python train.py --num_hidden_layers=13 --hidden_size=512 --num_attention_heads=8 --num_key_value_heads=8 --head_dim=64 --intermediate_size=2048 --vocab_size=14876 --hidden_act="gelu" --norm="layernorm" --norm_place="pre" --norm_eps=1e-06 --positions="rope" --rope_theta=10000.0 --rope_fraction=0.25 --qk_norm=false --attn_scale=0.125 --bias="all" --tie_word_embeddings=true --parallel_block=true --init="normal" --init_std_qkv=0.0153 --init_std_o=0.0153 --init_std_up=0.0153 --init_std_down=0.0 --optimizer="muon_variant" --learning_rate=0.00934 --lr_mult_qkv=0.7 --lr_mult_o=1.5 --lr_mult_down=0.7 --beta1=0.95 --lr_head=0.00522 --warmup_steps=200 --schedule="wsd" --decay_fraction=0.55 --decay_shape="linear" --final_lr_fraction=0.05 --batch_tokens=65536 --max_seq_len=512 --doc_mask=true --train_tokens=660900000 --max_steps=10085 --dataset="wikipedia_en"
Each number is 128 + 24 x the weight over its row's rms, rounded and kept within 0 to 255. Layers, rows and columns count from 0. Numbers have three digits each. The size before them is the row's rms in percent of the matrix's.

# k: layer 8 attention key, 512x512, rms 0.0835, rows 213-319, columns 224-255
# q: layer 8 attention query, 512x512, rms 0.0837, rows 214-319, columns 224-255
# v: layer 8 attention value, 512x512, rms 0.116, rows 192-265, columns 224-255
# o: layer 8 attention output (transposed), 512x512, rms 0.212, rows 192-264, columns 224-255
k213 119:121114108152137103102117125123120138173128111155064166088116142141133117130170123135170120150140
q214 116:106123136132097064121129128177111129118147119153101118137085124114143125112108158131102110134118
k214 117:117096095168126143152130136147139133120129127163065135108118112124090135103150118157120119145145
q215 112:122121140144119126128152116099133121148125140092169079111147156121107106087126081114159104164104
k215 116:107170108107129115142122117076145163117160107117141073135085159157134103160132127093124124084166
q216 114:128100142115121161144108122076150149154109136131141109124119157153115137101136123184116181112124
k216 115:084137162114150155124081162129162169126120135163163152119142150096136078099134106167115157089106
q217 112:119131123117147119097131134108124104131140100142120135142149159118073136114141130131155141111132
k217 117:158139119109149133112112133129114098139152074138175143163157157144102138130159113166119141120104
q218 114:104120062161166109149123147160122119104105131140118103180109143094074121144149109103153072154158
k218 118:127129154133149146154128156148128161090114123153083102133128113093079129137106127131124145127146
q219 114:132115105105125158107116119098119105097160117154086134120123152111129164147120088132133122080119
k219 119:110119129155110161118129117146128114125145161143117139085133125134126168150102091140126131137125
q220 118:159163117095122111072133129154144100116108099089158094129139145118156134115135117117104143127151
k220 118:084168156126121155096123127136140108085143120121138131126096147107150124120158117135095144106099
q221 111:195113125133109170103128118128158125164128117155138101134114093131090099112177145150183135116106
k221 114:179100096101120168137129079126123157176140109169115147121134096142095100143111108120132117136115
q222 121:147113105112131142167176121141111139102162117110100080122127136138117116122210079132143132116158
k222 125:133122136125152110122126108156115142116135110091108084134124133124093133172170084154126121096110
q223 116:099158137074133118168121148097137130131176098152119116115168171119138161147119078102119148120138
k223 116:130142120115164143146106131115135151147187109118125151109149151124146145133159141084159156127140
q224 121:094119098137093108132119122095128124155179076099132125172134138158124143150129122098155101163086
k224 122:114118112129136135142116142133105134171162133120146149166139113157109111147125144119146128080103
q225 120:140131108097150101147142103102130142103136177145171149095127138131115123126121162130188135153142
k225 121:186144095144124098103101123092121131109110142131156105094132111142114100160140157161148134144131
q226 121:140101112133113116162099097149149090093084108131126088097145141107144124158100142112091099133108
k226 120:146153133100114093120127125150139122125122099149105088144109115126101130117132114084092095158093
q227 114:130116139138146096154134143160123103152137106125071117147099120125156104112095108127122121153110
k227 113:113145133091130118155175124099120118155136108143111088129124132104143118151110125175129094108110
q228 117:120137139141125160115092143107162113112118138172084103081119102115127143115191149134138140122151
k228 118:141160129106160185101094123160107114110172163120128125096120110100099155143165123091115151152129
q229 119:113098156102132143147106130117103155127105162128108164161174116083113166116107093113121129170155
k229 119:107126150111097151125105154129120135120140173134122136101153112130151129115148124143150127159160
q230 118:129130162141147137121083125104144102120113096073118118109122119131134129114121143105109124138132
k230 122:139116094128151134125096147165158097109089142086138087123102128113141126109109144127148116155174
q231 113:102117165098134099142137112102164128077073169104138122143093160128137116119151129151136085146123
k231 116:127051146099164136099164120107144166111103151105194120146098116161144118113162128110100092144129
q232 118:112138137103126159125126118148148101099155093099172154102087151083109120132077143116185206162135
k232 119:144127107116160142151147115180145117133105107141138115067138189089129101164123130134140159147103
q233 114:104150131120109141140121072146144126141142156127103115142126109131119137163169134087096113106124
k233 118:094136099118085126142121072164130105131098096114104124111134134130124104122160135099145101092109
q234 119:152147113139109149120156130159103110102102150136102121144146112135133084102114107112101175125114
k234 120:153172102112118139171137120128128152134133145113145110124160125126137094135140126092101114145075
q235 112:141165114185126146125113122146094176135123150125149085132153151094127113114118130104179152140128
k235 115:138116104120102140100165143135082139127122125114146099120154149131109153118105136089145169135095
q236 115:153130177130095090109123093140112072124135129097130159134144086134127087123153144103140128147178
k236 118:127135151102120091162129112145131113151114103115131148122147136169080115119145097124122132157160
q237 112:156112139151109135114132133108138115067172137142160106109095127121143165137131126145109098120160
k237 118:139106143113128124136140102083115128073120120153125128148099130137106160136152139144098145135154
q238 117:101087149147137133142151144138113175142130136146127110112091126149075141118098118081110169121101
k238 120:134123088113126114128159179132095122167146150158106104153116139121097158153138129110126118114131
q239 123:112128091139152111096076161146130146137150157136103105091127108126146144133174100122130106131144
k239 130:150096176142167148113127136121117148141147106082112115111159136090135136125126087183076144119152
q240 118:090147158146135112122125132116124103098100117144178112097103120182102156160128174096112108085138
k240 121:149167114134148142112121118145107107124126111103143124141144133118128121147159145129108104090132
q241 116:106140156140129147122153170120135101135172082133149137125107119123146100135131173140091123097211
k241 119:086128139157134180141147113137118105151124117119149118138122105105173110126101088143095133097154
q242 118:125158113143120124096137115118111119141125131146123125157111161109121147085135170118145134169127
k242 125:097135141148117110120139111120118173095120147130106113107133150153117089113114140161085121180160
q243 115:157143136106058121112120086134142125146156120140135118135140136133109077125121134101150145144135
k243 119:122144104108092107152114151149129095118143135112117111113174139148121111131159132108125133158145
q244 120:128119096123133115129129151153147062168109144158124107143109171182165122132085157143187129129143
k244 123:094117135126151128141172123142121083145143165140152119103131101116112158106113118139123123116144
q245 119:107148082122133118172136141125166138149153093085148123134086116104082147092131114110142112090083
k245 123:077171150126150127156092151104168108165141136110152135113137126154102145090158131152132124138109
q246 118:146100109194102133111145147165098125145166135159159113170109125148117116121108087129120109144124
k246 119:125129136162095141119171161164096121127141168149108137135122106139161122132048107141088114155135
q247 116:083117106165112154128116136116154167158152126088167129115057141049147114161145071109135170123145
k247 121:141127113162137147112157159149126124150144088102172139103052139127124120125120137081141186144123
q248 117:092127122138131135133137133118124130153153130117139105137133106164143193138127102173140088144117
k248 119:140119182124099115098168105130148143133127105132132153131140140172143156100115117163095116133120
q249 114:133133136098169109131132094075165125168133154131131101112145102082145110172122101103152128140134
k249 119:138137136110125141079166098137149156165165149122159135125136101095111149128138094083108120096141
q250 116:139152129173131140099115146145169149153096119106064113088135159103165133136100136128116134132134
k250 120:112161129134135085157101120138143129174134175123110135107131139155143163129135118153081149132092
q251 117:167129178103178093179165159128127131122069119170166126106132114133134103171184107148128149113116
k251 118:198149163095115141136149127154120138135143176132098139142147131165129162130137115142154138137157
q252 116:105130139099122140136137105164140120133111127112139119108165102135112123111108146134141121166099
k252 123:120138172142085141144127178133161120070143098175129104094172118076145118147148142167123129140162
q253 115:168111149148120106105149152085133123109073129107124103125173100154138109099115137065094085119140
k253 121:144134116146168118150164151045102124095087108096104111119161094181113167164153119154106103118133
q254 109:141130127150110166108134142090147109158117135165097139127154104113150127141133122127113129102158
k254 113:127166144142112128127158113131149112157139156140168175141105156146110181169105131152141144145127
q255 114:171176154115157072097095148112101138078123121126150128096161127155180110097147124138124176177187
k255 115:069119107109153102113119144145140118125095116118170167149123102128134126092162133115123160136143
v192 119:170109152162115158133147130134128119171104144154162143115111141083137104127112149107148155148116
o192 118:129105134136093089114102157110114134137130130141127128118122118161117134133125131173117112140146
v193 113:117111108145139112155114170132105084144086141102142080130127135111106149119084101084169083097156
o193 117:121108141116169133125114078111149177078151113129130174170138156088152140133134162113097134149137
v194 113:117121128124119172101105114134172154146141100137168122140132143136141114140108147111115139170163
o194 117:128126119090139131170157153092146122125124126106149154127111125142088069141127087138175145125160
v195 116:123118145111185113107138140074105160146109120151121121133141102114117114119144129124113135112122
o195 119:109101140131105118090128113173138119138150089158119149130154158095120136127121118181127140174101
v196 116:118140110077109143105154147175149125167135111140131105127086109104138124111068091112173082136118
o196 117:142129170123140179151130116112121186139131102135139112127153140135136110124182143146129135148096
v197 113:109182129109108091128106147101150132087119132122083186152138139129148140112120149113135176135087
o197 118:129059086147124130111127119090121096163098076169125108125074107130135130133125100144143148137116
v198 117:135114087074084086153102109147161130133124129167123150135133126103119133106173141101135105152111
o198 116:132079147113122098126154133097111118108129136159126093127099119132101089117100133166096128159107
v199 122:103068094153116125096106085154120177125143132106108105151161123128115107150111160109118159085152
o199 117:112172116112140116115117178117154119132141135114130149095139117144156139131122151118105154130159
v200 119:068117129159149152125112151175099127088167098104153087106134126147155093104150106139126104149119
o200 117:112154146107121136131105151131112143156147127083151173128130109105130130129130097138114079105131
v201 113:110115164121125123138176106119071091140096139086125145153063165159124109126145158140165139169155
o201 114:126141132189159111189136139172141112142147116128164128101109113112156089141115074093148148146094
v202 121:134134110112147101085089133152116092126126130123117124143176131148118091162140158101110110130159
o202 117:112098138159144130104153144108158161127136135174058117147115145142179127128115105126089099159132
v203 116:105141149098151089162144136183119131136124081147127132110116127122123097135135129176130141102144
o203 121:117096153128143162130073163125157110159126117064131142146159126134114140147123139118138136163062
v204 115:140150094149138153113122113127130127131166157149096143097147139133116159125112120091124119132122
o204 115:082119102125098136130158155183106170094136141148198094114138159172107157145122098155162109140111
v205 117:150102143093106151099149145150103135154143132134108102104084126142144161140163120091103141144167
o205 120:123133087132159144103125127133130144126139096111121132108148121151157153106101138133153112163167
v206 118:114131130143124142141110145092142147102115124118113157160156121151121142101149131129140132160104
o206 116:165156110192138113108105125113125124122136171166140152131118105125094142084135103137082112125115
v207 119:109147159127140125108079128160137176131106118177141090137118151153133121159130141076115132110153
o207 119:135108082127172118106110138088092132135108094145117137144136096145125137120093167150169101131169
v208 117:131129141130097132156092143147073133156104157131099125139121130143132123110142115141153131155133
o208 117:136166089145127107128138132142110131147124150125108149151136142129109137078171140156117150167149
v209 119:136172120123143128137139143097146150115174127140115102139152133156110106130133122140123163126121
o209 117:175145111094149152145108111108136100134109149120136103108115123103124178140129139135093162150135
v210 116:130097119138122107142151163090129136137110138165107127127208118117132129118176154113101130117127
o210 119:136118104120129155162136106162131129207120193139130137141117136120145138128146105122166103146149
v211 122:157135146126156144136139080139135130093122103118135113113110100128101148161110116143106083197144
o211 117:081145070101153104114094135148059126159085152115144132136121096102133108156107140167151140135145
v212 117:101143139136120114106121113117120168141114145118098118113130090148095144146103146130116134126162
o212 117:109128131112137094109156128154100130122127095133138101162118112106153128145116120135144155157102
v213 119:151108135114151178082134156132112146182120143116121100110098141078144134134128114127139132155119
o213 119:138138123115085095186127116120119105117139112144138089170133127126085137138132125130171126175118
v214 116:134122172111130126126118096113127134151178119096164100143142126141097114116121151149145135125111
o214 117:135113094130128144128124139107127065111154129098107174130125126119141089147118127112169140143088
v215 118:082161104096133163156150113131127093126127163101173133159084143128101082104142127110161149129127
o215 116:125127157135108108100143086127099159120103111149106109101126118085124162136144120160099111100142
v216 113:106126154128128122086157118119106146101122160171140110127139152133153148134152142116162139159114
o216 117:109160155144169113088150124156145118114127112119135121105073106121089128117150104159141164130119
v217 112:118142110145131141098081112133163114153117137215099136104139147154143090170110123090131137106114
o217 116:111090134122145116141077129133114150160125089132118096100138155123171127131082142110061147142180
v218 116:162121158150079122133121086124136129126102099097103171165115096136163108146121139115106127113123
o218 119:135120159143146080117086121112167109153109159173174135053160141128111139129143135097086140112159
v219 118:101146114127108105127159138123095116155166117091131167128116109168069144117118147180141124127118
o219 119:110128096157094090161104089178157120113113126156165098142145133114170155096177141130085114136127
v220 120:147129161150127104093125133104120111123152113106141121095125119127127137150122093128088165115150
o220 114:093092149137137104145133147133123137086085155163092138115143114137139143097132105120112057129122
v221 114:112120139137149115114135084113130160111121138127141142091166091152179082110109122104145116108132
o221 112:114147149117121160096131116150153059095141167140131121142111119173116152126139093075088068143176
v222 122:155116151115150157117130138126129147116126128121126101125092126135102102121141177129129172072094
o222 115:144134130143120155154138110093105114162125142156109105120132112150113128116136130186123144134166
v223 116:103126127113150111134139106130188114101160134111187157097133148138127123140144152117111099155108
o223 119:148088150099135118152089140136075153164136129115102128134099171176107133160130143103149131105148
v224 115:131148132135173082126176145158149123150107130101102109158157117147130176103127084116158119101092
o224 119:124148118126124107099117119130127073161136162105139114140127085121057143125089151108113162164116
v225 116:105168127104097127108143122121158109125121120149149133112132194084110150137142157148159117094125
o225 114:145174137151108155127118132114161113113153170136120159172130142126156091133118105171104141101120
v226 122:140119143119116130133118104117083103058131114116137111154112139117111144071124133147126132088124
o226 116:087143151129148146111133087128112107076142164121161129124108136132136141129158103128105144126142
v227 120:134148119188143110128134118139109133097140093112072146117145145127136124149120126118132127130145
o227 123:161135119159127154164103108124100102124105105079156147099160130128128141125102123157150120128143
v228 115:122087084125136122172133143112120158134123166120106156139143139171123163118128178156147111073143
o228 120:133176142130119116138124097123117105129161104122124103127124122138129110128133120122093096146142
v229 113:093136112137118126145134114152148074112136158140117105155155134155101101136086079102154140138154
o229 113:087114156124126105127166102099179105092108173150126125129087097070093100141147122127104138122120
v230 118:143114145106148135123092130123133150104125141140137139127126130137116150157101131166181154107109
o230 117:096112144146110062119149144154125137132143135122135171112108115130104142122151102112107111159149
v231 119:125152108123175122147132135142157107174161122155096184098147095119129111143136150105116174168173
o231 116:139106143162130116128122128114087137114125132144166156123124105116124128142142095118177138098167
v232 115:147133110112121151144132146129131108153100153127116112100140112130145111132132138134107150129117
o232 116:138149138112108135113148156135121113141135111121152148170100106080151111133126124126146102134136
v233 117:097138079125155139056160085137162114122123131120113174143119122125110132114139143153109076124136
o233 117:128100128144121166107079140097137076101121135102107104140129154146131151084128126071145105103119
v234 121:101137130160153090143126143144104102171094103143106115102107142116128118167143096130182148109179
o234 125:147114138129152122133152164125085142147140154122099113165118143145131132147097134113148106163104
v235 118:131117172167113127131168136120090115148082098139145081082107102174137094108161145146128136105108
o235 120:147146149131163139130134083120125115142098126129123121173137106135092168129116079143103110150119
v236 112:120167118163117116071136125137096131121140115176138106131143171094137143133135166115115144135151
o236 116:181123160146101159137170161148127106133135128114080165114099085119094097129121107129119151136139
v237 110:121099149133130140134135115127135138157111120116188138119128122115152127149127126165185151117137
o237 110:115088082123142133119124189112138143114140140164152121155108154122167057118107108164124145096127
v238 112:133117111145140132170090109101103130119139105099113133113154136139141200120100133112103080118179
o238 117:130135142125116094097117157095099156137165153096123145141160112157135126112095138105162141117133
v239 120:140141127116161178101162114166139148105096119125092123095138095135100102105108086113163153114152
o239 119:158135133141093070131103159143140135121138138099134115118126074145163080138153135118150150163108
v240 118:135066151123115159080133121093125132132081148161104129140105100155116115136118149114092119069133
o240 119:106141124140113126118142108108129139154143103108098136096138153126169148129121161127145124160100
v241 117:153118113076131172143087138138087155112119116131145119115162154155140179128105121153133118103168
o241 115:143148124191127089113113157162113108116100127138109096092093155128124111138147138146138184118146
v242 118:141143138136163155129140145135112121116094123139113102164067149102124115160123083101137133103101
o242 119:164119132131133126122117108143126140152122157143146144170132050149128143128150152141116099155135
v243 116:102125115088110138112084109122100122113080111158070161123107118123154091101098150149121101123109
o243 120:188093131174157115153133175126184171128153139162120145127156187099074107120131102146105128131117
v244 119:121146118120107113142166163149143127098137115123114118175101121148126105116149112116148159137158
o244 121:112083136124128110126165116124127130136183177146141145172189183140141124135110158102094117124115
v245 116:152149171186126106161096124129157128145104156163141156094146151131133114129093146135151133130108
o245 119:133119105107132122168133084110121106108144140163132128110112155111106118133156140112113116127150
v246 115:144096155189123121100145130130145088120140121106158145150160127154145095133168124160131103138094
o246 117:137127153085095126093152137152154094090096121144157145132116161169141136120106151098107140121126
v247 112:147092158138112135145059134089116118088146123127131110132185158141094078106158158147129126153108
o247 117:116134091094165158137158125133163113136115134078155141121112110086136117107097133103087093136123
v248 120:131123104103138100137161138124149144110194118138131095081179134141127133113172089149149148137169
o248 116:137071103102096120129122129141131143134120143133111125149150097110140130121127091117198118133140
v249 121:115115131127121118129140158141151079117134099175113116122081116104108101146115141138128087123092
o249 121:135095116115111143098112140118142156139103155140119099175122140119115134110194125158081151134136
v250 116:107096132159160151126129079101138136120072126089132165137095136112163125116142106108120116186143
o250 120:105105128122130129144106124118121150139147094062124141092082124129112108094119126117086141110127
v251 121:133098115131090125137124128157113126106102133142114149128097175127118123120099145160114088098060
o251 115:145166178160104149150150140152116125141164097145129102100122083091133124095177078127159158103169
v252 114:127129113137127142119098123108102176164126106168157118148135124154079136135175108089124129159105
o252 117:099115147123124179164153145140090107129086103160129146101124156132108130132157168128099129122116
v253 123:123155141136128128118143155144095127110139108141149144152126114127104113136119134134112104120143
o253 116:108138086072117133108149178144127130134072100091106125119112132199128134119123090146145109169138
v254 112:110103118142134097075132113143169146108183145106147102117099132116124130128135144138156142102121
o254 115:147146161157148119155133171138140149153101132111157110194104176157109122137140101111137102140163
v255 117:169129153128167140113115111137101100124143138103152166116154111114105140146109157118092165083121
o255 120:082106122163158122078107158110161092133109105082140163102114172120140123138150121149132123165071
q256 079:145122128098132121149119138115149142144161113110128104118129140078132117156098131130128167174132
k256 069:113132147105119163163129109152103156169147114108111129132135107120150149134149147109117124096144
q257 079:152189141140124127141120121119109093146135067127179138112098166123142164109081139140101097124090
k257 074:137112135167131084162081123146097127135133135133140108149117156106160098135155088152108122125125
q258 081:135103162086135103146173114140094199111107141138123091140148121105101121169149136087154177126119
k258 082:126097112131078105127151107128139138123112152165154142084080106162137152145126126116102091138100
q259 072:125167138138115147126127099160149130117123134156086162139191155128133092137140117131104138115102
k259 093:131113079114080123105150113137126114098102140154159103103124084136139128126149121142118141161145
q260 071:153130104121138151129142177130154128127143118123117139119098090138125118115132125152144128175122
k260 098:141151183105140082121159152134151150159122112085132143151126166134109119132075166128121140127103
q261 091:132091137130154145146153097129097155115143136114147165141098142137151146124098168118150159094102
k261 095:101145105160121120112139140166123130127138122069122140136163141126154161112140126160175153101131
q262 093:142148105143116161080150129113115112115136121125114080164128119115145159134135178123102149086122
k262 098:106151116099135110076152138144139113117144094105136158104111137125131076124135142116108166104154
q263 091:185163140138132111094132100171193135147126129112124165166116146152128105132135129138099134133125
k263 091:132159150116156118109088094115104109183148095095132171120127140147162122147110145106116127105129
q264 078:122126092140113093127111155152131107129129187147151095169113131139100090119110122098163095102142
k264 078:106157143138160095179087153112074187126128115128132109159136140124106127146147109163107179114114
q265 085:134156104134118144141145120116139118128161113177150102129149151137129133139137082119112146149129
k265 080:141153105105147130141129132119123113105137150123122095179165140096142138127107152142198121123148
q266 086:140130103107116100158131136098170108063118140119088166123098109133142117094173152115121141107151
k266 092:155119118142129158137135154145144130137125126196173138101108076141140123140125131112120126131155
q267 086:109097112082106136106124168104125115082111167110088117160135099168120141115166119168114134107130
k267 077:136108126146134151135125146089100128174149128161139123083126096133105108107132083164091103154166
q268 094:128182155196132120158145107145141146134153126121102118128144145110088139132130114126108139122108
k268 089:123177176155137107156140115132155140114132111080107169132121121131127151182109115121149124122122
q269 092:145133133148132124147076115113120122159113108132159147113116182146106145163095171144123125106138
k269 091:178156150087144134137105109113161139120082136133134133127117161171120132104125149095145127103163
q270 091:172109085116122095144092170133126126113170177138126132088095118095148129148063137111121073127120
k270 094:130146109128110130143127138116124072100141147109112130083148108138143144169132148122134096133140
q271 096:080121093134146171165111126083141153147167133119140080126115130159174096147137137131145123123135
k271 092:118077122149107107136145135102153115140173110093112107135151107140143115124149143113154122099090
q272 090:110138109145165112098133122124132098174153079138132087110106138118129127134140132150148139151104
k272 087:167117114144101122182138109161123126107127211135148137131109089123140138134116130150126143096090
q273 088:152123169091135140132133141091130150122112130149170147112141115109130123148121123093083178143144
k273 092:103125123063109152091092134118112130123140113116146110116133143093141119117122137133085128117154
q274 094:110098124122109078095121172099151126148124121179150114113144128170124124138097117109104151152128
k274 092:100153150177128114116150115150165178132116099104135122134166094099143117127170114146093145136136
q275 095:121135133167112143143152101126136136063148136123120135138143117139144165097158137140071122150116
k275 094:194127090112143141142140126056152140132115139153114167143127139114110133124125120113095147158072
q276 085:139147128136136112085102141125053132131127103111135174162140151090166143109146119139122158094149
k276 084:161116128120151118116151130137133166157112136137137129152096146136132119095139108123122135149092
q277 097:159145133117186107137099119130133139113168191131096124089155147130127143105128109148132123104121
k277 093:120164135125207121125142135128104134108077120135127125090129126135158102115116122151145092125141
q278 092:146154116124190127108181133129121134109108144119128103100129105168116177153164148132127156130147
k278 087:061127148109129126140152123125154139156139110138119151099159131103173157112077118108138146136122
q279 092:141138100134118112095184135135164147124143134130107152129124124141115127124153140152143119109190
k279 091:112141079162096092118114154114100138098117117121110127150152153125099117080152102128114174149123
q280 094:169136132118117134131069115133107101115115184080101147125164120145091125117129120108105114153104
k280 092:153137124120127150195141141068094133136124142156119138090115098136115127121133101078122082129133
q281 093:118124144141100117151136113139160163099123098135134123078136132086107116129109143123112099142124
k281 089:158149154147084123126081139156149128157108142094124175138143154105126143149129090137119138119166
q282 091:103114094135077116136136140091167128159116138158085145102100155146109114089090135096151119105114
k282 093:111134116181156106122147094114157111096160098148098099174113115118110162090098103143121126132100
q283 090:092127097115120111166096167178139139163151125148095106107117159153150194103155114136135116121137
k283 092:080103117132121096129093145155140089109115129154123123110163124110141112117134151137094129109166
q284 093:153114081151126136115152143137114141122132106125126134116105117156159128120146163123144123140137
k284 093:140089130146106136131147129109158133139158130092110144140133131105146141092122138158076114100084
q285 086:098094082170114153112131123168162091097112187118113092144115140169144129166125122113079132121141
k285 092:141105146138104120084112129122170127125106141135113110111123102118104155110107091113081161146108
q286 095:083129116151167145085154138143149112157125181084128120077164149131134192141122176152120113142105
k286 092:121170132132130100138097090086134139082138133126142184152175165146112110115121155118104122075102
q287 092:109172121098092112127089140127151079142153134160142161153081164096093138105135115109142127129149
k287 092:113115074132123122108167119091135090101161144137191110163191107145145110138118100117128124159089
q288 090:120112104127113138157141083144111125143179175124081130158132117163148164108106153122080140117125
k288 092:132086106127144079132116068158106152137142126127128134086140145156116153149125152134164109121136
q289 093:122140132128128152114167120136114172087191151120148146166102093122165163097138099140150130101077
k289 096:154095078137131186115149176128105115146190133159104106147123101129153134136140088139115138113158
q290 092:116126137112123102192137131143143151087173133170154139111119096093078140142143140113114141082168
k290 088:118152110101143170101100164124072102195142132139127104108155153135096108132132092139087122118138
q291 100:140173156145154121113176093143120152158136142140202134125111111106086121142120127158139127115146
k291 094:162128114071143113152074097140123105172103131138141120137119144154150108123150080115101112122149
q292 095:177129139140114107123149090079125108116103114136113167130131138120110185151126110121161069163133
k292 088:125133114139092140147157114115082086173127140110136146111109150142097162149094107136108152127161
q293 091:120153087155161094124110114128131121130100122122107137158124112142133107148164132185083117155098
k293 093:146114136169175107144145097145156129139101110125134150145122132133109144139134137159141138157123
q294 091:119111105134095094106118102129130159111148130121114060140122115100095126126137133145087095131122
k294 091:117144125154165102122157167152114149112127142157171131131121142160121120147130164146155097127136
q295 089:119126177133115149103125092148107132085177087132135124080113108108128154113155124094140126131066
k295 092:120147142121134121100126083127119119113142122120128152114058145121111127070117113147131171095137
q296 092:154103130103126120107083151133158065079091122104143140085114139124153135089137175120107119127165
k296 093:126095118129168130079101116126117133163132122119087135154109084120166097134113134139107118117143
q297 089:137144104124133133131097062111085120133131146103107131187133122111144115139110135116129131122099
k297 091:130098124117171120127112094175131146122117143097051145170122106112168148137134149137097138136083
q298 096:114140162137130119145096130130094111128163140145121109140125113111124107154097109075175119164125
k298 101:142082141155128107152129112111163105128161130146070137108125103139137134126119167138102131094116
q299 093:111118125119193125131099156156142141124135155092182093155132108149128148169133104136106148117125
k299 093:128135131122123101072106139149138115121171096139117101122102118144122144144135123119134137169132
q300 095:148134084102123167172158133158112151148092124147132151179062114143150156126128127109167103144084
k300 094:153181096107123120122156144150110111116120086114109082119112133128181136105067121106137127111150
q301 103:121108145096148126115157148105122106125150151123109093102102143112166154155131152102117141138118
k301 097:142128093094128132112136104116098121166176142154130137162092164180155140110147125110156151150146
q302 095:131133167133114108118127100129082144159119060136123138130159118106119123132159056101144138127158
k302 091:144149123164157111103115086126083149149108124111134123127150182110154132115175069140111165126106
q303 097:130105144139081096154125140143105135137113150169111185161134093102101068086093139111141128113088
k303 095:116130139146117122182153120158125151144100133090127127130172139135083097154120112113153084136109
q304 100:086127138154106112164139095156149104153132135141128182076141148143106156061101154110123102167121
k304 096:135106121175113135172154157101135110129115102145150170124101160108137135128123136120100135133126
q305 090:156112133140117095152112144125079149140154173106112131136110185109129148113102100144108098172120
k305 090:131139137132113143116157137104128140104155185108138129125145083139115159170143150114142085096161
q306 090:161148089123166093120140097102165142116097164153151143109140125157088107110130103083090159136124
k306 092:157161133127118148146114096169111117110119081087156142147133128157119136143107146129145142112150
q307 090:121113157127086112103152103138164097148109164127118079155155128097147153141140156125139140162119
k307 095:144063111160130128121149103099111107128104111132126142149098098106099169173104118105128166110108
q308 097:139100113120078126143154136118149067169104116139132107126160105126109141112140127112134112163086
k308 092:095101143114130124122141155140122107096091160171125121172143139142113135127139112134124140119125
q309 093:104099127120112122081134106136156121163136087115132129135124118095072131112137096138103094126123
k309 093:117137125143108133124157145131076135144167127135126144135117129149092151082123133128120142105157
q310 093:102113132165165133164116104081107115103161149159103103141119133116098136141114158056124106138136
k310 093:074114130173127134120126091137128151131121094153134102119109119143141153132114140130135157145108
q311 090:169163168134116164089121075101117126089095074120118151164123132141143147117117136093109155126156
k311 095:140121102131112127101158139155119148120108123148158143099145111136113133141130115134128114124122
q312 089:110137134137084117167070142156106100148130115081131157176157169093145138120119117106158139092138
k312 093:140107133128122120114118121093151148162154121132100093089152124118127124149108062153113133155152
q313 094:141143140111115124179141121075132126132098103147158167111168164143147132164105191157142116101120
k313 094:105162127097081102129114091110117133124101143137121111118113136150148163140108090131143156137144
q314 092:101129157160114102137150140170114124151111124185160078160157137084108158118166158089120117145134
k314 091:124108149094112106165160151176168156127107130143093120162146127165121184108133096155151143102141
q315 091:110111145138153138121172131133123109119121115121142123116134140133119110155118115085123130098093
k315 092:097113170128115152115135108091120145099150123135145144132144179147115137144148113073121108128131
q316 092:146114137080121135120107128128167118153107086111103133134117137125109120135086103109166126131120
k316 094:130133096137115127145123108126128138125136125137135094090101195118138102125133120134119116110114
q317 091:121097156124146171138104074139122102122130136138102119122098158129097105141145106089122108147142
k317 096:130142116159134101153133091102111132107125107118074094181107130121115121170109142095127173103136
q318 097:141097137171117101131129155145103198117130146128173164124067110110115165116102137127115084132128
k318 091:126102161151108095149097124129090134078153132141117143148151159133110128105145140118145125153102
q319 099:098133126154163123121140141131143157150108143104138119113122135084114141081130121093148151164118
k319 094:080175132131132139099130112149113147127108160145143099114100112099128113176136125137084137168170
v256 094:142100128146115101100153079134142165161089123134129118135135115111112102124102124156130137098145
o256 094:122136105143130151108099116185099122171111125151103155099159131130130139067130091101088137123140
v257 092:159086181122108099111173082139147146107140121082115112173153115142135131130143138137101150132124
o257 088:042144114157145132173141125133116168087082124095107156061151161091125102123117135084118092137176
v258 089:132116137093149159140166154152138095139113128149155129089136093093128136144142138129112134130184
o258 093:148122096112126130094112158104112133127130143130084142093151077139165098090098132141145141114101
v259 089:141153157146155160078175100154168112119138135122111133149147133126118112105146103096141146130112
o259 093:079129145120121116146151132127135153126153140147117149119098135176125126120151138193128098114124
v260 092:123123179139087105127154121110121089104140108165125160144142084156163117084128168122117099133128
o260 096:107124113119167135124140154097191138096147116122117127146166138155124129146082078138124149123134
v261 090:132100136114105113122118185119147144126129108108124117088096131125105126133119157151142113171118
o261 087:134101076157112139151119106169092180145114162088147114129115133113133151070115127141148133112149
v262 095:120091113160145116092146120151108108105156150141132134131122175096145093131118197148109107105144
o262 092:139138141116119105126156134099120124108141108122098154143106085164108129107117158116171114167100
v263 093:086157116137156102175147150150138129136132150101126147137133116153123109144098123101149133112137
o263 094:100123129122137128078088121123151122140145147129149135175151134134125098178133130105165111143114
v264 089:139111134106130160119124194159134114134124132148132123128074121099172125174161123095107106150174
o264 092:139135140123149143094106127114097158173107162133144135089143080141105130095115076120140137081166
v265 093:163139122155124077170122142120156119118145103153135123076122140061093092115156129148130132142135